Each number is 128 + 24 x the weight over its row's rms, rounded and kept within 0 to 255. Layers, rows and columns count from 0. Numbers have three digits each. The size before them is the row's rms in percent of the matrix's.

# gate: layer 9 MLP gate, 1024x384, rms 0.104, rows 117-138, columns 96-191
# up: layer 9 MLP up, 1024x384, rms 0.107, rows 117-137, columns 96-191
# down: layer 9 MLP down (transposed), 1024x384, rms 0.104, rows 117-137, columns 96-191
gate117 099:142123126189169157109150124099140115143095197101107090135146151166163125109095123127134096113163136121139128133112129099125127140078113148129113142110122149152120133165144124093132156129130100155169131124141180191172155063126111103087097121134107118139161087113127140104168149156089130118
up117 100:160106121122163115148104097155161112130112130128119099112135077117087122091121143122114166090106162143136128099121141135118142104121094183145124121181109146140137142112138134133109174131137108109119114162160149076138138118154184135120090110100103127118127116098125141136069126191132135153
down117 099:154123166106159082144122130130123115086148094137144151129111151139115138122155102135140156111133142109120161119112123110107137085123154131099168103125155144104090115117114133119152142092156123166154161090126131161137132114090114137087166157124110070097134141135124132106111146134126147197
gate118 104:131141187137147146123094130174116125116109117176131127162060122135089170107130127169123116154124120153121122137167145144138124135160114152123128143123134153130086131141134111123147067120129157120146130165121132137119086111118113114138119084128113077126111092133081146125122089142128151129
up118 102:138141084108135094127154112100135138148100136143141117118162112113152118140116131106095137144115120094139162094101151131102135103095137127179132155100111128113129109082083086104104145095178127127089121109164068108134199122163099137125101141121158174105114120110127149099124162150102123109
down118 105:139100116141203125098166121112153110129122130118150134096137107121087181142121164137083116113130087123163130089112114107129166139096139172125052116087122099140103114123091152141140131134133137155130141119112162100073119131109132088109142040109105179142108098088164122122118139131097140139
gate119 108:118120150131134113122152141160066172106126140129081104148120076108151143141140080111124178177123155196158138140158112120152156140086113113075146141098118142147128144142128160121150131148157112111149148138122142145128116109149100127127160130151102154112116124136100162113126144075119149139
up119 095:130119123089179083113133111114142113167157168142154204125110153143133140157128138121106111075115136119134133107126119121105123109155155117162105084177149130119109129114148084146112131079106099141126126100135109121136110164104122131133123137175139134160144117161125116141095061165161110109
down119 107:118119187167151095114119126145154111142126166131143122071117142135184114172127117119147178097133158151106142140179114116130155157131141110165125139135145155098083140161127115120164065077152144106109150116151144097155131116120120135160101116140131157119098118156092093134107103110152109171
gate120 109:114160134160133154102082137175143150137121128127101125147122113134135122111126088095154124169170155128124156119172114153124157144156117133107112148144142159115119117097096114105105126165145144159090116068139090138115168179124106118137106105164095134100096096092103156122166132137115120150
up120 115:092140119089082110113144151104115118108164152131145142083109132103130124140115127126112137110096103136125149119162152129136131108153124121131094135134147125108149137120144118131120117124151148099169151156118122095117053122124166197111107128123089115135149150129158133152120140114120111106
down120 114:146093136112107142106137118104092140120136149113169125103123140105139070128169127139102126138131087086138105139131141146123101145088131145098133117109167119103102157137136135100100107087116122117110147172114136137114078118154154095157100145143152145132152143127145126183158118119122168106
gate121 091:132136114100148115117076161122129144118110105140160141124138129118072112093135138148143125077114170154127127106139116067125170116107076140095128153099139074124122138121149168136162112134109148094134105132150124116155088110126111075127100087152095118134102146148166081107080135107111143124
up121 092:156133112093113108067116159116175118137099119147148109124156155168073166118106134161097130121098178150121127094138132101127137121132108156107132160122143084157116121144128177146110126124106185127153090150133190123133133115171143101151115094134128103138134140165162127130103146112099124135
down121 098:150090136108142127120123168100148156099131105148123120141161113197121148123088129101155165167142139133150144126126141082137098164150123131142108119128124087149113092129086151146125152093092102157117100117128138116135113093149143077103174146135136093102155124112137135120111149128118157108
gate122 097:113133134108132166150130095133148130121095140104164102122118097126106119074144124135165166123173137124144094161130123149166163124114075115119098128156153137140127110118188124130128122153121140122106060141125148134095151141120094118103146147116127092157118125118094168085131111137134154110
up122 089:161140130125134165163119164152101113095131131115101149134143161087158117175107099128146123128098150136098141108108126120123149146117131106113104091165102177104100145143127114139096155115127145126136181103147111130120162176182147111115164128090110160168107133114166108153119142106124121119
down122 094:148148098128118117140137155108126173133134131132138100083134147103117112114152171156134137148095115130108114116122154108140119130141120137092145114115118124107141093110119100145090166123098155095160106118104115108098107110165111143141140093130090175141145149116117130150153136094093143129
gate123 111:097151128100100112114167168152133144155103149108094111143129139121165110127151049115124097138117125145160111077126102113138181157153093116158148107099151142141127159158143145127090139158115095098130151135121142123140157115153131131113137121165144101102136158166121168210124137155155099139
up123 105:150141158125105103129141149119146097113137162163109154102131112126146124116111138130151167126113153144095141139112117180124165090163101120112132140122121121113117147120163152119144114096087142131127146145126109113136142152128121106103119139166161134098117162130145146163127129126104084134
down123 101:123139117135145088151121126131137154141042130145154085109153128121111147139135092140113144086078163154132126109142138138157112158155125139148130115113141131135107130120098126117130119184080153126141132103114136111129138151102094143151114129101124111110127137066156154144123163155103133152
gate124 101:146131101098089120112138135099154138133128153122105137138163154119150122124154094123118155087133100152140126111135116133130112149153111083100058142116149157114112141139119177114089128118127148145170148147160098098119182150098164131108174133149112112105162119134148107124151124151159131108
up124 101:096114103109136096155157092111141131152114090150119142154123160113141106143114160112155117131098125096138140116159144115080129103105127123177154089102120084162152117153106120132146125141125121099101127167160092113126127129136128133169150127111129140150164168136148122115072172102104110126
down124 098:065131099137111157125138145101137128144135144107114090140129097128126159155145132147099119137124139129115105137140149135102158126139137105164100142148137138121112125125123149113130140164136121100088188158164132109109124140112102112160099145110093113124116094169129154107149084134074141110
gate125 099:109133125125157153109135127160116089156144137139181136159100164155141141146134140105163085151148150149107119154136124122153150131155131108127124134100124146112125119170130128166110153081110102129082183133115099158122133130163094118137132126127086114154115126125098131124152108103136113178
up125 097:116164136142151058139178093168115104136092154159111140124116193131139118083109127140122165127144108109105126150125119145147111090141129090131094153140086145166151121094096106126136121101117110145116164128138197169140148145135097140098169131092116105144170136099101103137097165136126139119
down125 102:142131134116159136141077127137149148117151128101118101133134111120175142145133139058097127119133128104160147118138099106123108141097095089147120145133134153128158152160140081128085127125145122140158121132092098138165113158137120158084091128170153127143118110122173106161110121118166121138
gate126 098:167136148110152159123104134124100158085147143151136120167120112120106108158121134117152160122126122119166094115150093096093095132134149134133121104068124140144121138119124135089144148134145138147124145143087118143098118118132103136132158149114120143091123130145072111115151116119135088130
up126 097:056126128163124141159130139112082158101097144089111156153126121147143145157129151106173122131104108098151114114139128105130091140121150124131091116114148173131160149133115144145132128109156170156164164120126104144124142130117157141099120119125139132124132103172095167177160137119153143114
down126 096:102092178124105113137150108153098105158112115143112107128103085117134151091112115117128134106134111124127107085116153103091153115128132113160114123116141159149133156144145140161140115090118095195093107119114101158113103124096152115143119084150093097201113113121136085109114102153125116140
gate127 097:142104148144136129153153134153139164148164122099126159114122128146107112141112124104157137122149143150147091136144107119067082104117150112125129174116106152164096124121125133122116133154114120123155136087125176149109140096129114131126120076149120124163166146129139163159133122112125063137
up127 098:118099154133157105159096121144106141140136118161157148121155168119084119160159101149124133125149105100157117095149183133139091120102133112135117155088131155136092156115070174129123093143129110096173117169101129130134115081127162119132134133104180161130091118094129121109172160114158126115
down127 098:141096145176141122115161119136146166099142175190154137119121184109148094121106153114129121120134103096172137155162130104125106151156151078128093140116074145187121110117052124098143102094082120133101148144147111130102152164128141118165133122089162117126127147064107130144158108134149065127
gate128 100:117161187142170128138125125124149132158140174121109162143102164124200119151137112125159161152144108110116129102092092107141113117143083113106075137118140113110098118099130094086148127144138110162085138130144099135089144108105145148152091142092131084131099117073110139107115138137121100138
up128 098:131096131137146133119085090134169142125076118141114133178131138131118126105152127145165149131118119171101101113134137109138144107097140188096123132120115110151110125062103140160119170110115091132155176078096122148137139157143169109126092111093093172144121110125139123109095130086146114110
down128 099:146190137133161109123116156087140121132152152112136134116111160122163098137132138185142124138111163189102086152149121143136105075173071099107110141143161116147108149157119137139103106117129149123120173125144148142143124146078130132118151132162151119157127075143136110070117144167160137131
gate129 095:120123125091136120139116102149125114122173125123140131101154177139145123143154137119139143164131163119145073093084109149129129124159126095091129107118153122122151152126084149168147113115086155126139156090146137124140133146112125128073128144096118087110143153139145124105082126159137129133
up129 093:123161135135101142136106113143130119061181100132117134097156147162120127135119096149114133166182174141083090101123139131115091174152070141147189081100131121140144113118144106156144139093110130125128124136140124158106147136124152127160129145086117157118149147168115053087136078144123099146
down129 094:150095091177160140096161146136148120091115139118125148130147139106144129169108122114133081101119157152142193105147132139160116134118150095156139159107149163073104180139148132186130149144111114118143130110123070114088123138123085082116160146132133112169076159072144136124120138094153113132
gate130 105:140140135104129155141093153164117096134110134154164127107136118115142086104155117067141119114106175105126148114164155111140127178073122149107132113146159144121152117085133117106125156141104160097123103093124172168148137135119146119174146138148146123089119076116162095126163139167126120143
up130 106:116125171098139085122177144106146110118147129116126165121140141158129140132116165127156133142141100119154142137114150122162119088159168133155120099112169146160113137110096149142132088137095146144080142147141128137105149126115122148124159150143140153131126114122140111116103105105132118099
down130 104:143072137126146173129119103128095097070153181123102158161136091140146145107124159120150155163131140122129119119146110137109117105140160091153126113127152110113139103119160161165149165128136136120122144128119117132115103100113100105130119151102120187131132124129130062160146098115155149120
gate131 102:120140179152142123161147133151139089125150168078095075133114126111149173127146135112161112138132095150146127131123132184131092173148127114094090120126126109116136141125117122115110132135107152079113107102112136128154162093131097139160137106105170135132085098156130168171124140148116143167
up131 101:135112117074148142088075084145155133160194118123108163139167076066124135128113154147104161154126117113133099139125134123150174122121143143129146096120130085119147107161107168149165130088121137139121119150152126146096109125083153126124111100131102067160154201142144114149127111115119108143
down131 099:125086098130170106152144151128142124128174109114142150096097156069108106110171143130107164088122136144115123102163164148090128102111107151084112158090146136134162157127152153131106121147155140064150147123142101134149182121116082172156142135119141136147136160113121136123138090113156130141
gate132 094:147121162111143129105120153167152112148121195096155138145120158124138159112154172122114155118165129127091162151112154120101109093080140102141097156112152115100116112141162151147131121126130134105143121134092133123130160079125100128111095125188142104111129129146153133170185133147096114157
up132 096:132121170137152096120152148116167136108125125136135092149134120149093158105123130063104143100134130115116116172130132109121102149131174126150183137142126112139102137148116091133133091111130128116126151085126113111113139110081096122122131149185143126086153119136090121166126117131160105122
down132 097:134145134146149083119164133138151148174121146099105074143135133127128159101145118083177130106133119097165121127166143109128135094118129169130107160116128183130131133114123117118145150118147131099106136104135135134132137142052107143116154138129160129121156167151140078120123112092156145115
gate133 104:092141186104097139113145147129157119117138127106098145112091115130123130105152093105118145093109084114130141158096123113163143134117129101114116104116139137109121112117144142148120126070115145106098076104140150150124126104111118134150101141134168132156091100098145193207143091108116122130
up133 100:126110094125123149104117083158126111165123131142122120170133118144149126148120184154114106132123197156116116177157127147108143145122164126134126142143131152117138132136122111138165109145099103115142136131152144111110166144127147138116125109135109146140121165144084106087101133160160106114
down133 099:126115123172136152135141127142131084111110100130122180143112141120125162144132158141149131108097177138136155137095154137111152120130132133183111104129170126143148130137143098111171174122150058121140157141090106121126178169140158110106080132120133126130146144147120150099114104129165100100
gate134 091:106107155138118104112133123169133117131142153156162115135119141144142118163115136095133158141110119111121136154154159138145131075110161170105131111097093143123102138125097110162126099128082102132124160140095175137110128106128074140115136140081132102118156131124129162104100115142174137142
up134 094:143127132127132138135160120127114097117106136158119163170129139096156135141148135092158175156113151084131118138166109140162131131103176117150112123112144166149117120133105135128126134138111129133128174151108088198139152146149142100122137112100156114117120134135136147101079126148122093139
down134 100:161098152158095109134152104134096152151110124129119146084133126153125141178109110079167143075111128081132159135119114106150118115128138128126124111171088118157124144139144135111112153162094124127144119124152134144143102115158132199119119094106147115118119159193159104138081148096161145109
gate135 105:081110117081100120140149099152167123130141119110136107095119112126174136114118134107105136118129135114146154129130118123101112124133112141136148111130140130107134130132155135123099124137151081130157148104163168117138134106138157127146103106114113185123117130127132119140105135086095124178
up135 097:151165194127091153122130142112126153146066149124124146151152173135112129156133142096111129156096128064161113094139109136143148130113103107131135136165142129143167133138136145123108123128112109131114165141113110161127135115086104105180119164148152103101129165154113124156156141192122116057
down135 098:053120146156093111147139095144133124094157102143153078129109166157163125149134177087140129102136130118198141120123107164109100141113134140131121157144120140123122154073124117157088114134107125132123102117168122133115087157138126154133136137065143161141140140177140076121137144086136141135
gate136 102:163133170103117106171132185169116177107131121116159119152153152151095090144154134113165094154120098100180139161117073133096098161130185122142116081124143110144118123122092114157135119080131144114121133135144157116105124160154157117150158096144111114145128134116164103148115115119133171140
up136 094:127117169116165105102136120188114138145140106164117159125132093104154142113117168113115116111103126131118094131127143124145121152154141137108138101137112143093159133098165097133115150117136135152143110102142051110121116153090129089113127122129123135141116094126155139113164130126085123115
down136 098:078124089141161080168146138127115164121144091121136105114084117134124108144141160162142149129126142140175155143161075121158136120130117158146192135047127144156149148110121160104137140123101084110113078110131126144097131128117094130146156135146146129140113158098139107155148153138133113127
gate137 100:121117103122120115163137121115091138087137149124133166115084135131107184105151183136105129091143153153100128111144125114105086145110109133132128105096150153117108134131074139155120148147100140095148140123151135130135131145127107129083104103145144093119124106136096152151126142104117118146
up137 099:099159139136127109121130114107135094101105079093146116130124109110144163069137187143107164113142138152158139142137116134118126147130125115092122092087161122137129112176152153096124104112106107148146119127164137111133151119096114128106120127161144102143113117119135142146120163164157152126
down137 106:160148108174086111157134142142107128147129112132135125115132125114172122124166176100127128130148117155131085153112114148145183099158100153146145124116145147151173095142092143129138128084097060111107149133131162090112157161122135130152145085144136132131117133110086134168131154093171126138
gate138 103:115113103135087096146143132118114132169092139170143128118063141133137107100115142137145165119156143168129148144121173145163149144132133087109088119106130145127110143117137133145159124147187154170087112079142130150168119114130100100164159139108123107085124098128137139116140149115167146102